python train.py --n_layer=8 --d_model=256 --n_head=2 --n_kv_head=2 --head_dim=128 --d_mlp=512 --vocab_size=1024 --activation="geglu" --norm="layernorm" --norm_place="pre" --norm_eps=1e-06 --positions="learned" --qk_norm=true --attn_scale=0.0884 --bias="all" --tie_embeddings=true --parallel_block=false --init="trunc" --init_std_qkv=0.0312 --init_std_o=0.00782 --init_std_up=0.0312 --init_std_down=0.00782 --optimizer="muon" --lr=0.00838 --lr_mult_o=3.0 --beta1=0.95 --lr_head=0.00621 --grad_clip=1.0 --warmup_steps=130 --schedule="wsd" --decay_fraction=0.728 --decay_shape="linear" --final_lr_fraction=0.0 --batch_tokens=32768 --seq_len=256 --doc_mask=true --train_tokens=270500000 --steps=8256 --dataset="wikipedia_en"
Each number is 128 + 24 x the weight over its row's rms, rounded and kept within 0 to 255. Layers, rows and columns count from 0. The size above them is the row's rms in percent of the matrix's.

# layer 2 MLP gate, 512x256, rms 0.175, rows 349-373, columns 128-255
size [102  86  98  85 103  98 102  93  99 102  99 109 106  98 112 110 104 113  97 105 102 109 104 101  97]
[[131  93 153 105 110 122 155 154 137 126  96 117 169 112 136 104 125 133 111 108 146 126  89 149  92  90 143 138 175 144 178 158 127 129 121 132 124 146 123 143 110 165 133 107 175 104 161 152 120 153  23 113  82  94 133 161 147 118 120 169 158 171 148 169  65 127 123 166  97 148 125 112 130 107 121 120 141 112  92 130 117 152 101 130 145 127  81 112 130  86 147 136 151 146 167 125 167  81 103 131 112 133 121 125 135 135 112 143 132 142 115 141 116  97  93 134 117  91 168 131 127 122 110 130 115 116 123 101]
 [130 152 126 134 112 118 142 137  95 128  88 119 100 176 135 117 121 143 147 159 104 196 120 138 171 180 160 162  77 160 143 109 126 177 159 144 135 145 157 118 108 135  85 128 179 145 110 118 106 127  90 172 125 112 107  97 146 138 119 104 119 148 125 118  65 134 145 136 119 111 122 135 138  96 155 128 132 140 147 113 163 152 103 100 106 145 120 169 122 122 116 115  72 101 126 141 133 134  89 125  85 115 151 101 154 142 168  80 145 132 124 136 175 135 117 131 153 135 162 129 152 134 140 180 147 127  75 101]
 [164 129 125 145 148 164 153 142 134 150 126 160 108 119 124 108 128 141 125 138 126 155 156  93 106 154  98 132 103 149 124 136 135 186 122 145 155 121 142 113 120 124 127  72 112 123 148 179 124 163 138 176  99 130 107 176 142 137  97 141  99 129  92 113 142 105 121 127 175 135 132 105 178 124 114  88 112 171 100 154 159 113 108 109 130 126  96 123  74 103 147 172 119  93 173 120 162 104 101 106 103 146 110 126  90 114 142 106 107 134 121  92 152 113 149 135 118 110  63 139 133 108 125 138 134 136 188 138]
 [133  91 139 171 127 126 115 157 126 136  84 112 148  84  89  86 102 141 148 160 113  76 128  91 126 146 109 100  81 174 151 161 130 128 135 142 133 111 129 107 115 143 133 112 143 145 118 133 149 194 131 113  81 133  96 121 120 122  76 144 123  97 102 155 112 135 111 121 122 134  91 144 139 100 135  90 131 136  94 149 179 127 114 112 114  90 131 113 151 147 113 113 142 169 101 123 148 123 141 158 145 101 122 110 106 119 173 164 128 141 180 115 137 128 123 155 143 179 157 124 158 127 114 141 128 127 144 133]
 [167 132 104 161 104 139 152 113 117 141 141 111 138 128 123 105 139 110 157 123 146 133 107 130 124 136 133  96 115 144 177  91 109 142 152 164 139 133 127 131 100 136 133 168 144  93  76 115 124 162 121 118 122  96 162 114 135 119 128 140 113 144 125 160 170 136 140 134 134 118 135 117 143  83 143 151 110 145 118 108  71 120 137  98 162 128 154 115 171 129 121 116  98 159 186 123 108 159 125 155 167  78 113 110 102 120 106 135 149 138 146 135 190  96 145 108 133 109 143 138 137 135 123 129 112 128 155 150]
 [111 144 119 117  91  99 137  62 120 175 108  96 128 140  93 139 106 154 171 119 109 146 200 135  89 133 120 137 193 148 132 141 121 141 129 163 130 104 149 186 119 138 117 160 146 137 154 123 135 170 147 146 112 132 126 139 104 128 115 110 202 140 134 115 123  98 138 157  91 177 114 136 109 123 123 137 154  90 117 121 139 155 168  93 143 101 102 160 145 126 107 128 120 151 143  87 154 116 153 104  97 139 127 109 132 128 133 164 105  99 131 165 126 134 159 125  85 158 120 137 162 123 157 104 157 142 130 140]
 [163 130  81 162 142 129 144 153 130 146 134 138 111 116 152  94  76  95 170 166  84  98 122 117 161 154 149 106  98 149 159 155 172 133 128  95 143 146 103 112 168 154 130 125 105 123 140 162  93 139 159  90 135 109 136 136 120 117 133  75  86 136 136 160 153 136 139 116  81 138 126 129 108 119 111 109 127 101 152 172 108 121 127 113 131 138 115 140 144 125 100 109  75 166 184 166 151 126 119 132 121 172 128 142 119 126 134 154 115 128  99 140 102 131 147 116 156 113 136 122 109 128 134 134 126 140 137 145]
 [137 131 150 142 122 111 140 125 144 136 132 138  90 127 131 126 137 121 131 129 123  96 119 119  74 127 138 123 137 122 121 163 150 157 123 128  77  78  81  96 115 162  79 106 129 129 140 118  67 127 148  94 134 116 179 146 112 145 147 139 179 105 163 108 135 117 119 112 147 134 144 120 131 143 133 116 132 166 109 148 125 145 125 131 118 121  85 138 118 111 143 102 132 122 127 148 110 119 122  82 114 145  87 100 148 207 126 152 121 136 106  98  83 127 131 181 133 154 107 129 125 138 137 163  96 144 130 167]
 [135 129 133 133 147  94 132 109 155 138 101 105 125 109 137 115  99 108 121 143 124 113 131 156 157 150 157 145 146 134 124 119 146 108 114 175 130 134 144 117 122 104 123 142 163 208 120 114 106 135 127 136 151 111 107 115 118 151 138 110 134 170 151 107  93 124 154 104 113 149 131 143 180 110 148 157 167  97 130 129 151 125 148 122 144 111 161 114  92 176 127 174 141 152 116 121 131 126 123 139 141 164  76 140 112  87 104  82 168  97 105  91 149 159 135 124 112 144 109 190 158 105 110 148 108 124 100 150]
 [114 124 134 182 138  85 139 120 128 139 110 152 153 125  91 104 157 125 170 128 144  71 142 121 177 118 101  69 136 134 149 166 141 141  97 135 151 148 120 152 149 181  98 144 102 152 157 143 108 125 145 139 101  81  94 137 112 117 109 123 124 165 117 112 131 137  86 132  98 117 104 140 113 144 141 154 190 141 167 146 124  99  70 134 121  86 108  93 115 110  92 119 161 149 151 101 154 142 143  96 140  71 119 148 126 150 145 148 141 130 106 144 132 134 144 112 110 134 136 130 152 165 130 144 116 103 111 181]
 [109 142 143 121 151 125 133 165  88 113 112 122 125 122 133 111 142 119  92 110 101 170 114  87 137  75 137 152 118 131 129 116 113 131 150 152 137 117 174 147 109 112 137 142 122 125 113 184 138 199 126 108 122 108 164 125 114 121 122 121 118 127 133 132 135 163 121 135 175 100 122 131 154 111 127 156 137 171 138 133 145 113 100 153 131 139 134 125 116 120 110 127 138 152 140 196 112 118 129 101 136 115 118 150 104 136 105 152 143  97 111 141 117  89 144 151 123 105 134  94 106 163 157 117 166 150 123 151]
 [123 120 140 137 139  85 115 154 164 109 152 140  79 134 138 124 104 123 151 147 114 105 110 127 134 159  96  82  96 119 121 101 163 133 108 102 105 144 133 162 117  96 103 126 138 100 127 101 131  96 169 100 132 146 145 152  88  94 123 136 136 131 125 136 115  93 123 189 140  90 153 137 128 143 146 121 161 110  87 143 124 141 119 146 114 133 159  77 137 122 155 110 166 112 100  87 107 161 147 137 132 156 118 106 124 164 137 149 107 153 131  92 160  88 160  77 137 171 153 126 117 170  98 124 125 146 132 165]
 [166 155 116 123 140 119 128 146  73 105 125 153 125 117 144 117 132 151 133 147 166 110 155  75 127 125 153  76 147 166 107 112 178 153 126 160 152  85 141 140  95  83 111 126 133 131  93 129 117 160  91 116 144  84 149 122 150 109 105 177 167 135 127  72 106 137 162 144 133  91 137 172 130  90 146 125  99  86 122 155 142 126  82 145 185 100 130 127 115 122 110 169 176 125 122 132 131 134 170 158 106 115 154 168 111 107 136 128 131 164 116 124 157 123 150  73 150 103 122 140 135 153 144 141 129 128 126 143]
 [161 112 128 155 151 130 115 153  86 149  68  92 156 102 150 102 168 184 158 119 113 130 134  94 144 137 156 133 149 130 111 126 179 107 108 155 120 130 133 118 173 117 137 139 129 133 135 103 133 181 131 105 162 146 108 141 118 136 128 124 129 133 127 138 146  85 133 120 149 140 109 107 145  96 146 131 158 128 129 103 106 119  83 121 146 135 118 111 139 105  80 105 122 123 158  98 138  93  77 133 125 104 116  96 139  69 134 121 152  78 120 135 120  85 169 140 143 131 124 155 124 148 139 141 111  99 123 117]
 [126 143  92 159 143  86 148 140 135 129  88 148  95 161 102 138 147  90 105 102  90 129 101 136 103 117 119 117 100  96 100 175 137 139 116 128 108 152  93 150 129 105 109 144 172 130  91 127 156  97 136 144 175 147 163 137 144  83 127 120 137 130 111 157 127 129 156 118  84 125 148 145 101 112 112 125 109 161 140 140 122 109 134  95 135 107 102 133  91 107 179 116 119 160 112  91  96 101 113 124 170 151 135 140 121 112 113 145 131 130 111 145  83 103 146 139 113 100 163 125 116 100 114 104 117 137 154 152]
 [134 129 115 149 108 110  91  91 159 123 125 105  83 143 103 122 117 149 160 156 107 144 140  67 141 151 144 119 153 133 143 132 137 183 128 171 113 115 154 154  99 109 132 184 152 113 119 104 121 105 125 127 121 109  96 147 142 114 146 141 120 134 121 131 125 145  89 133 134 137  99 142 124 114 107 122 148  82  90 164 139 163 126 127 185 112 163  88 126 157 100 179 126 124 124 118 146 139 109 107 128 192 125 163 136 131 148 111 142 131  71 107 152 131 169 117 119  99 173 111 127 104 160 147 132 137 100 111]
 [127 123  97 140  83 159 124 114 114 135 112 142 116 134 148 119 150 157 150 108 139 139 120 119 154 149 137 136 150 120 114 152 159 130 107 111 140 134 109 132  86 165 112 100 118 132 148 137 123 110 194 122 151 116  93 108 131 103 111 151 168 141 120 106  79 103 113 139 115 122 133  69 176  79  72 104 143 173  97 126 160 120 131 164  80 131 130  89 177 106 138 111 148 133 152 159 104 126  55 114 125 141 123 141 108  84 167 169 144 154 134 112 155 168 174 118 122  97 120 132 127 101 135 175 155 135 109  84]
 [151 114  91 132 130 128 156 107 169  87 107 135 117 197 109 119 158 127 105  97 136  87 100 161 132 122 160  88 109 124 118 115 119 155 133 101 128 125 146 105  85  95 134  98 155 122  82 116  94 151 112 134 137 118  98 114 111 172 113 121 129 118  74 123 122 179 155 133 172 156 128 128 101 149 125 155 110 148 134 161 112  93 137 147 147 141 153 109 109 169 112 163 100 141 106 136 136 125 115 111 121 111 114 139 126 160 137 146 124 136 121 184 145  87 158 120 113 119  72 176 152 123  73 163 107 130 134 111]
 [160 127 130 142 136 129 138 142  90 126  91 128 139 139 169  95 104 147 151 156 177 144 128  96 124 141 118 122 129 132 144 146 117 162 119 130 143 172 160 100 135  93  94 144 117 108 122 114 184 118 103 124 158 149 141 133 125 108 138 129 147 161 151 172 127 144 128 142 130 100 130 124  96 108 109  93  91 148 138 157 145 104 135  91 107  85 136 129 116 151 125 143 114  95 123  92 176 105 123 134 102  76  90 158  99 128  78 103 151  93 112 135 146 125 127 135  89  97 136  79 118 117 120 171 139 163 177 133]
 [158 138 118 136 127 148 120 118 112  89 100 119 111 112 115 117  85 166 121 112 121 128  93  87 159 102 119 160 104 118 181 155  94 166 156 157 138 109 110 143 144 183 112 144 128 105  86 118 152 136 120 122 142 158 130 120 129 138 141 194  81  86 124  91 103 163  96 108 140 127 110  92 119  97 113 120 134 122 133  98 137 118 110  84 144 153 143 124 158 177 123 105 139 150 166 141 154  95 123  89 118 129 112 112 127 123 123 129 118  96 100  96 173  91 155 166 111 108 133 122 159 112 131 171 117 115  98 125]
 [121 123 128 134 133 132 142 164 153  98 152 131 111 119 157 115 127 135 127 160  87 157 104 115 113 144 125 125 167 135 126 127  86 112 152 196 130 134 123 107 109 137 122 143 125 133  78 127 167 120 107 124  99 129 163 141 100 118 153 146 111 136 154 125 149 134 121 149 179 122 108  98 124  98 104 132 122 129 109 123 145 142 124  79 127 126 107 142 134 145 146 127 139 116 190 174 110 124 128 129 114 122 121 139  73 127 106 136 131 142 133 144 134 122 133 110 111  73 147 128 170 131 143 139 104 115 173 131]
 [125 165  97  89 147 124 144 112 130 157 104 157 116 133 149 143  90 168 150 121 130 103 143 128 133 144 160  96 148 126 113 147 156 109 104 172 146 133 103 132 118 109 118 125 164 149 125 145 117 113 127 126 132 118 141 101  98 100 150 135 110 120 141  73 158  99 120 141 156 114 131 123 116 105 117 126  90  94 140  85 138 115  88 110 125  90 162 104 125 130  84 100 121 150 153 114 131 144 123 133 133 144 112 101 134  97 129 167 117 117 109 122 130 145 145 100  84 146 100 124 127 164 119 142 173 151 120 130]
 [122 151 143 136 160 121 119 163 136 176 102 109 136 153  93 109 134 158 140 127  54 101 151 133 124 138 172 152 114 177 154 159 139  96 147 160 148 142 148 126 149 102 114 192 143 111 166 120 160 125 116 114 125 121 173  90 128 127 148 163  93 121 135  74 119 123 119 107 128 142  88 125  98 122 143 112 194 117 128  96  91 123 107 124 137 141 124 126  75  88  88 174 109 153 133 117 114 128  96 139  89 135 134 125 158 145 123 168 134 100  75 135 150 139 164 105 120  92 178 100 126 149 147 161 126 126 146 129]
 [148  93  94 168 196 110 117 131 127 125 102  86 111 134 125 151  85 134 143 118  93 117 108 134 136 123 129 166  68 131  91 143 136 138 153  94 125 125 168 113 145 130 104 123 178 117 116  88 140 140  93 147 131 166 156 113 107  98 136  99 140 157 110 125 123 141 106 132  98 145 131  91 131 156 122 112 138 139  84 101 150 145 164 165 140 123 148 123  93 155 154 117 137 116 131 119 133 152 105  86 125 126 140 162 115 154 141  99 124 144  92 163 125 101 119 141 149 169 115 139 124 120  71 160 105 162 119 146]
 [ 99 131 135 160 113 119 123 139 120 135 131 145 155 119 118 112 161 161 159 137 141 169 158 153 130 125 172 143 135 139 119 159 158 117 158 112 123 121 177 108 154 181 144 117 142 134 118  98 138 131 115 102 102 142 121 136  86 151 148 125 137 104 126 115 137 139 131 146 112 160 103 101 120 120 110 129 144 122 126 109 108 122 128  91 143  80 144 129 130 147 137 171 153 110 137 121 116 138 144 107 118 143  86 145 132 111 167 108 144 130 147  87 112  93 146 119 148  97 143 168 132 144 145 115 100 139 170  94]]